Weights of a small transformer language model.
Size: 3 heads of 128 (1 for keys and values), vocabulary 4018, 33.1M parameters.
Architecture: LayerNorm before each block, rotary positions, biases, untied embeddings.
Training: a variant of Adam for these matrices, 511M tokens.
Each number is 500 + 40 x the weight over its row's rms, rounded and kept within 0 to 999. Layers, rows and columns count from 0. Numbers have three digits each. The size before them is the row's rms in percent of the matrix's.

# layer 9 MLP up, 1536x384, rms 0.0502, rows 1356-1389, columns 0-95
095:514513396416513510496509456522545492523493449491509517525480473459515506609470528499518533512489490529517517489490530496420501513504527528507522545509555498510487486534529534530506562518509466495446524479508551461467500536488480423433515531480517461544473426507480487471481521429477507520
100:472430474530500517496469448557454511556479448416509449537572552536554551493525560525510448489531514491507492486476513501410505483488497534573433498542508543446511498480630485472515526450544548503527533513509484491549502527514541557494517476515519500500483520473486417512536470475499532543
092:427480471518480547471552495601495485435563472589488474520526546453439485513506479491481550422506458510547455454589480525410528521486524487492482585398502533472525447428474569448528513523535478480476498502467523490524554494497469554535419482545515490518510517472509456494496515500469427570
101:517462490529537504566485529515482491473514517478482512460513482542522463503479512540516512451493461522474497516489564509488539593513517521433466549483480534465509488440519559429526504467497454449533448461493460504484481490463534532491537503404550562455509437449480478518502543512509571501
109:473470502565427476469450535488558476492482454551482496509490479515514523550484454497417508597486479474473469489484510496465435510404459507438465605507512510436474477541532529442515472557535562559506535428485487503502540552543499527463550490509473536495518551441571508502545401462487503524
101:545512525476489553515524536538518510536553469523362506518538553563488491512475538543543484471501577515500541445473487479468432442433536481505490540503486475436510548525427520538531583513549467559433493552488434446513540527533526502503507458557481500490492486523444427518507391448417508477
099:487536524508502451503456537487533469484579523518476436488503468503512478520480479445454581515515526537528521525574498486441481535494457501473495468472445554523548533517482517413513490487567480469569570539473510476522491599485464517506468418463601541479548437495469504511552439480489515491
097:440515512504524500485504466495474601488465536526478430577498535520571539528494528549486560565539514529515525533551495556477522512433460482421512533510484541567533474513558540384549508534505493459517459402485460520512477505477446540528510469533438572468468540486497451580509536544551516492
105:431524515552537517526499499534523518486512480483494445472505478539473506555457453499454533492543483527555557616517572488457505473494460555512481475484465450451486552534475500442492487522577489550556476512475489466532513516502531541554530519472447449561458553440421485512510494442535490528
093:494516505556463462441490439515466504477565488535455520505488479471459437545424521557546514545493490499471515434551537416475489514436601476500523460483564550506490469437566526461541540463505439489458502570468490472511454482512504533473512529486418421518519388484523517511491503482522551525
106:459494478449461532417518515505517482519556523516492485499489470599434447486477456528528518442532530476495524476485513476519507538480467501490488518495466595511480518439449525551528588504501526485496477435507528443517528496491505543497499473490457499508556487483459545426492452471504535488
104:492489473422497569515454594505510531478481489481553489579515433507463450520504469529532540482498536533553485502567557442516532465395489506497427513535469461396487511443548464441435535570501469492620456513523510534451509523525496456490500519475504526464536518488426487540463455452477460567
099:487508490496488568491564534469511514488585540469479504486430492471483455519476505467490507518544440454511441479477634536551540489530486476454494482597532450483548502465503492500576505546484545563474501486484503423476578473477512498498527455551479482571474528534464496455472465470471494596
100:508525470511438553536508540480596539453540481580462547570547514482471508554462405502456481495554496486540446562444441488489457511485470472497460512538444478488461542499465521510409484513463484546558407491506529446544565502594476469537512494514457490538525501457511499492532473491496478500
090:448482465566442506527431466529531411468398519481497477539485503493471489518477542492463476446453410518522502524594478497470539471475531504453498498505546494480458445559511475522608491432542493527593452498479433509470468483517522454509477513519504462539557494462469501493570420494484495499
099:488540535437489482545550495628543511461479557519519541515464494515496432481468531458450511508486534500503422514534498429477489490514569489414514502496524595460515438517527516478584473524521508508539524500497474495493549478547495539488498395514437484457508424459412493525529505485421540500
098:419539552446450538455420433529443524506571453518464455507481457534435443511519428406352483508552468455465472505535455415489454538461599447529505521523513615536504509501501522480513524501524443486518427572463554459568495512523476529473511521469470551561510467506539520452536514478509533436
093:468491505532451417527541453521536489481569552552494475576479451520515498527494478565503480503476554464472518578482502492523464473536496488537509535606591557526444523509500533432534542637513433509547541467437525531540473451478493462545524472476487496526511501510510493516469491487471501424
100:486467519524508525494559493552466492425542487528531423524529542452480540533497536485504495463484498542489559468590475516504437476432524511445515571447527490465514569450473487483517549583547549448503454485549506516567508490513507455491500482539482510512467481488469541495480547494449578525
102:459392502514505523537523573523484494485570423529470454488454514517500467486443464480464435541494585422523518554568519499515521523470563437493519499494463561490467456507472487498590549548527539561560421602483501463568495527553510584495496441514552481445508411484374559497545452456454522425
097:430504492508523488518481512532573445457499514541537502533472441533514515553480484468481587451579539480488516562592531505447531541455480501517470457532504474520504527542462505516554480550546402538523456524525492437484528521578502528513545470495483518540381502482478501492457425411455452449
098:488457473547469524479542506540507537501472415434485446530528399469528457543492486495543492557460500520524494429502518489517561526529416524508441570550511476519551540519526518454538498567472587523505535488448478514511555481492571515588511556515535457438439544531456455564557493491445541542
097:552454516489545443505512494483552496510450418478573522499540533515542511462468529491517552499553456452548421487454483471486549494492480526503422488493451524526497488467521533518555502580595482568406444547472399506476520474556502491509557428437503567532498584522507428474514515498464517512
095:506514500541492524570493563509537483534551432505444467471539508489472510496467440492412516532532462428485504516505545539463457506494478504509500579521532452513455548466489578490556545534502542525493517499518468453578494443540595426439450471491474425551542528486514495518493501449364463538
106:472537509506522409573490493470534510538514477437540478539556463461501527455479509490442492509472552437471524527500520436512530452483493444410534509564521495515495466502572476428498502538500563584566540445501565461519517483518555506503563482455511553482521522517440525444497467446474520501
097:513494501540504527525478475521469494504509538569493516470488564473432523443448502480508519540511451423540509487536464490475497547455569471488545539493405461487565525494512520501521433409508464501438510516476537461422480517503456569518528463544468431523443351434474485508525501503457537476
102:561506482485480514596492489491525521481490482502463554500501474445468480529503509508507506542548556405540498495500507463458507411447535526528421520490460473462512535458479547522515550586525497520511551484505490512509459501456512489539515527511458485461526587515503466531451416418446478567
097:527460522508467506502455406589531549552479503488524486455474535601486478496509492522537505466531425468473479503486529474453514499522493517498420499455491467519506525566512541450552503497490549532550501476526503520469525501584530465523509485451519527527499508452522491513565501478492454576
105:453487494466511469488465457505504448484512502427450490506489497468535507515460575436527509535484559505575554527496460435458528533486471463471479494513471481411540469495470621525504542537568485557434450450466440448561479479523563464476520528509471443536501482474490394531517518461504500528
092:442538505536495582447534474467501517464465523571452439502559503500497498472507461442522535481573482496492409467521496509467441508530488498490389543478448572514539529537455521534569515483534612488466524407522485429555488542471491437511554499536527536512442508467432424431512531475497507483
095:511477499486497457466554528514550527498507515471485484530611521486498484556471518456474527565497512513496506571530429483517504491552540537531481436506448526475454444447506480525585521559475489608523478470490482498534538429521545519497449527485481483542429589418400462475543437474449505515
099:472522544479560563552533532569534429510473468505444497608422555459461537485468525488497533601480536523464525537520507467452491505412500550515484521552528470450474428561490535558530497400516461494575481555498495415470522469500452514456473560491515406517426489500434525504535463440484535496
104:477504462438521461470520449531503466519461473476478539552521537601511494558485509473526503485512519512471545454482512512505545558505493465513489466473535533504518526449537507483547561447532557480508425478534521469517501474584584538510494397513499534450491531457506451500503481499427602491
096:554528419529435538516516538534586501499519475402468481486503528516475457525423536512498504458496510529506486470497538497445491441579520510429483551552469463446443521463453451489507549498549486520467507511495518480509440484556490487485532407461532491456503509483516498418496504550503592540
# layer 9 MLP down (transposed), 1536x384, rms 0.0422, rows 1356-1389, columns 0-95
090:487523510552477507474517496553475521474473512499540406491527516462497460452577532515493486535514513496451543461588532523570496517507492592518533465465542431480489568516577436455526498485515567485456425529439543494517528501531474435436418485498555445578499485478533528501501456540515448495
103:462567408507484542472476451539546505466522475484437494550496534543432476477537546452556445458489522594479540450497528533490513508470489503510514511466488466490554479541497578571513541493520484521515501500564461482477524451520412498531406522547463496494499440472527459504506482524523514465
092:563481546479519473556455543408453496521546548489522507461504520492536570501505447487476463557491551501445533570516478490518453523534456493530514479526511528484546401614512489557533426489474553556555476543530535451482489542472507541495509545446435499504378484466567498538515418518463523482
099:480451419601503447554526532471445447475461531514538487499530436474575465458496538449531457489541532530506526551447462430520507484505466525555478410516433465446544514433509504555485531529545505509520507479488512616511493457504536499482428472484573548497431480509543513494484573522554509543
109:512460542466493549515465477426491484519550554488443548480513587509550504443450529532511528508528498459425473460500496573429550511471535495475491511511529534576434486496568497486492554448483496516491507497470484500487447471465478423537451509490516522449589541523496562580485455561479537504
107:535481527487517533579478490474579602490514502486484476478508423519537544455492526571509471508529521465518526454512402528523507535544491490442500542487558513508461541426502553439515497557503490516448533520493407549528497561483486506476569543567493492494553545479483515502541537526589485520
091:461488439493441570494517527534493461520458488412506515440518576535504451429476569488525524465446488421446458500408481509491466508431565499489524496517551470492391487461598445548515527474487470487504470468509550566454474454506530525583582529490449516537430534542457534492535498516552501421
089:559547492513481451472492495500471453543516534518457514541503474617425536548502491493517488482448510545532441521508521440523502503582411447445474474463577458440535557506520404519539450495472482509498509534452560489535449505474478448525466482497550474533545509528527525485514457506506466503
114:519478523484534467488531503444469511536492489461483475518489480469437530466454448534429537526573519512514529556447402529467466526498485490567463445545481450390471530484502475446448497538480475494461463522521485485484511520465500483475446393549524467526557547511397519482517556517478524527
094:508444503464506543568504569509529520515468456454547484477455463463537557463565503520470508429422526502502532551504465544488514434527461502531544544538488411500442522499511516533460451513488556518544505501473493572478532478554479427472513377501583548530447514541489538473455515488461545510
117:482458552479535578478444494521485513527434518468539383513490499477504502568526552494482470534476523469526491537511543414502532534478536526528502469450509432564477479467507502568470623522521484530475474497552483494504502515535508573460504479473497498610492543544446474544434477459499472471
101:489439487478517524483420484526466486467501505536568506509436548509533449481502421517438516492585522524499519502457530507506472478542483494507503499494452422548469460471438547610419424459474477461477509548476533535541498502466503550559531517528512519467416495490449502446426601466503493541
107:418462458533512475493467555448491501441541502500507577439420483454553506493432495455467463543528509495506470514532534576578535450538493524450477484536527530446456496499492503516468436471469477496541514552435528444502478554568520491461501492498470470511466480541473479572515467543540508555
101:496477567554530545503483464448479512542482469539506488513462441548542531534540559512496515514435520443447540478486468493536535461522518471507494559518452444569532538536508510494409489476510514497534522550494466534530479492444502487497563457490489522499601592502463511488479497522476502478
094:496532513492441502430532547477458530502577468538486541475559476469520503557472478527535507498546458568425498479491516522535399472458517474539441435544469553495503591457522518474443586474485532406373545480474571494447484495503541528492605514434477440523464483514468488530488520468492492574
101:504458565602573531475502576430470431483520438502433408517495384475490519528445505551548503504465568545573457450503571567508423563379532478478483540474436502499531496546501455534495494469452488514439507576449523520493552449466552509529482533517545567493434494489497532509454512599502500505
098:494487527472522504526494500438575534493493503565430484499470619503550483513504529529522496478515547539497506494504518467491539520548501552503523514486502501532536507507499489473506462502545526508453496518474542446546526553512506512533510465532534511492481567543467506564566491463473453521
092:476462467483480564552432570540480538506449457473462448560525538487415552498534505439477514502483458559611497477525501497522447477510496555437463470437470526443470488514549434489484485438443512535472446486472459544545500465513438504485454571540525547435477443507532543551502500509471494482
098:505511471503520420482529530527540458493439492469502541572518457454484459576512457502456515586440460534530438502460528494560494454435441476467516541433460547532525510549603532547495484434480492542504504456495519508481512436454541443504493534489496495421534505528521462509491519524551483538
100:484589538457529539453566443492564470486537565576547513497509500560531488522451476444522463438464417497453492466493561449471534500453458475425562532488544500533510431505495525442445386466455519496481519493444512502483440476528520402502526545476453557517609513453549495446529552513538524528
093:496524453507369510434432445511538550494449489454479403477523447529482521476481526456514476488485417545414487453415497492459489467540482485545528502502505492427491508518518534505471441483543486433518524545467535475528458490535478514540476449485428473536535494563483536536461504539512525541
098:473610435450494500504480514452510502485538479500553531448399560494521517541535485493563420478494518554501473551480458519460502495406552474449448483549480486519440555524475549480480520551529526468549456528480485453529498475505444526436561500550549509510533452500512500537510433540526457477
099:584490526436530515521500507505503512528513576568536508469451544502576543484489520525505500530533483478341544517447458507528486506515488487464566466529528450501509452498529557522545504420498517514516539436510449498471492476522495441474441510491495470475477484567514417511481482486537538494
099:480470516457515520539543474496503535481538498478480491544478493455436512503479521490477452473507524502498527493476456513511453443553516537481461487550602483510554533533493498466486507444527506479577459539506491450446534496514477530531528484527434510437438511556491461529459507531524505458
111:490525516503521522482484475620463544448504499546510525493485507541495475513540499441525539559553470519566506505510496518480493528487519555524420524425442465496510539498500515536523508480554474467461480531508521542516461527521457513554483486505501471528487458506500495513504517519523473504
095:499496479470484521565480555492464564520562490392468434611504460498475526531541520474498457452514482508503447515514474516435466446498463489540476509480539584526508567487458504551541493461508499478512463473477515465540483432451500464505490523531556498516472547468524476484474461444551472534
095:559500493477504491509444490485429510461485518493511497490484503532535458508486544476472509545517513523504540502518431371522519453536510480472503455488534480451590545501491528536497575496497515529529526481459508528528423524506478454519531548484511473495509452517533561494537530468511508460
101:492459473445529525442490516463577501537432501495526540525517479462546495523507531502402493485498455523475519519429485488505474538491507464498531468519471546524523482523483525490441480493513424565499584462503453502487464438560539476403516520519436497392504484513519500434455464488464531493
105:515485530427540578433509518536546520553472551549539467485491532492543536475540505476503515465550485481527569416538448467527586467500469459532461475479603514497564524470503484527486567502512556446601394545508474531478466475562529420593509459455600470458479533528454466549479485530507495598
093:481447474495587436503537480514527429551477489501513556581400498487444440489496580531488485525536520517454603495494551521585570475471494528514578508512571434549516462493566478541483484510500466581507519546491512535493577421498614508565521524498558462436539504519541473503508511510474500563
101:472479433503464457475494511482531488543536515487456498484465504482515529488472499505440524527460519472462543404497562461516465608524487455510555524482557558496522563517427492471437481514546511471476430506496526556475520580523455576514524581567504545513515480536540474475554550496527480555
093:467568490574535424468519512445586509470516399468494492436647534481483518499523491453535490524538525520515507464547409464448471511531452499491511494487453449548530547558454490527474490511516530519484478457548503470485478464450504462533495486523446529528518558471531545468533458512571556536
113:534402484409482539481529565492511366512468496461500484508549511548449514454520504476490519414477543488474524424545500475483478557439498490468539569500485468532517473469401429512554486548491521477462448450540501492452494534543506551492491465477556511447583532534441446461484574459405503528
099:463464564414493475459559466513456463476452497492482517547493463445491526479432521485515514536536517512454476475538460519517448512466518512557539505455480517448439525470503507520505552523558531480550491487499482530427494460490539559465441497562443455511581525503471423577488512453481466496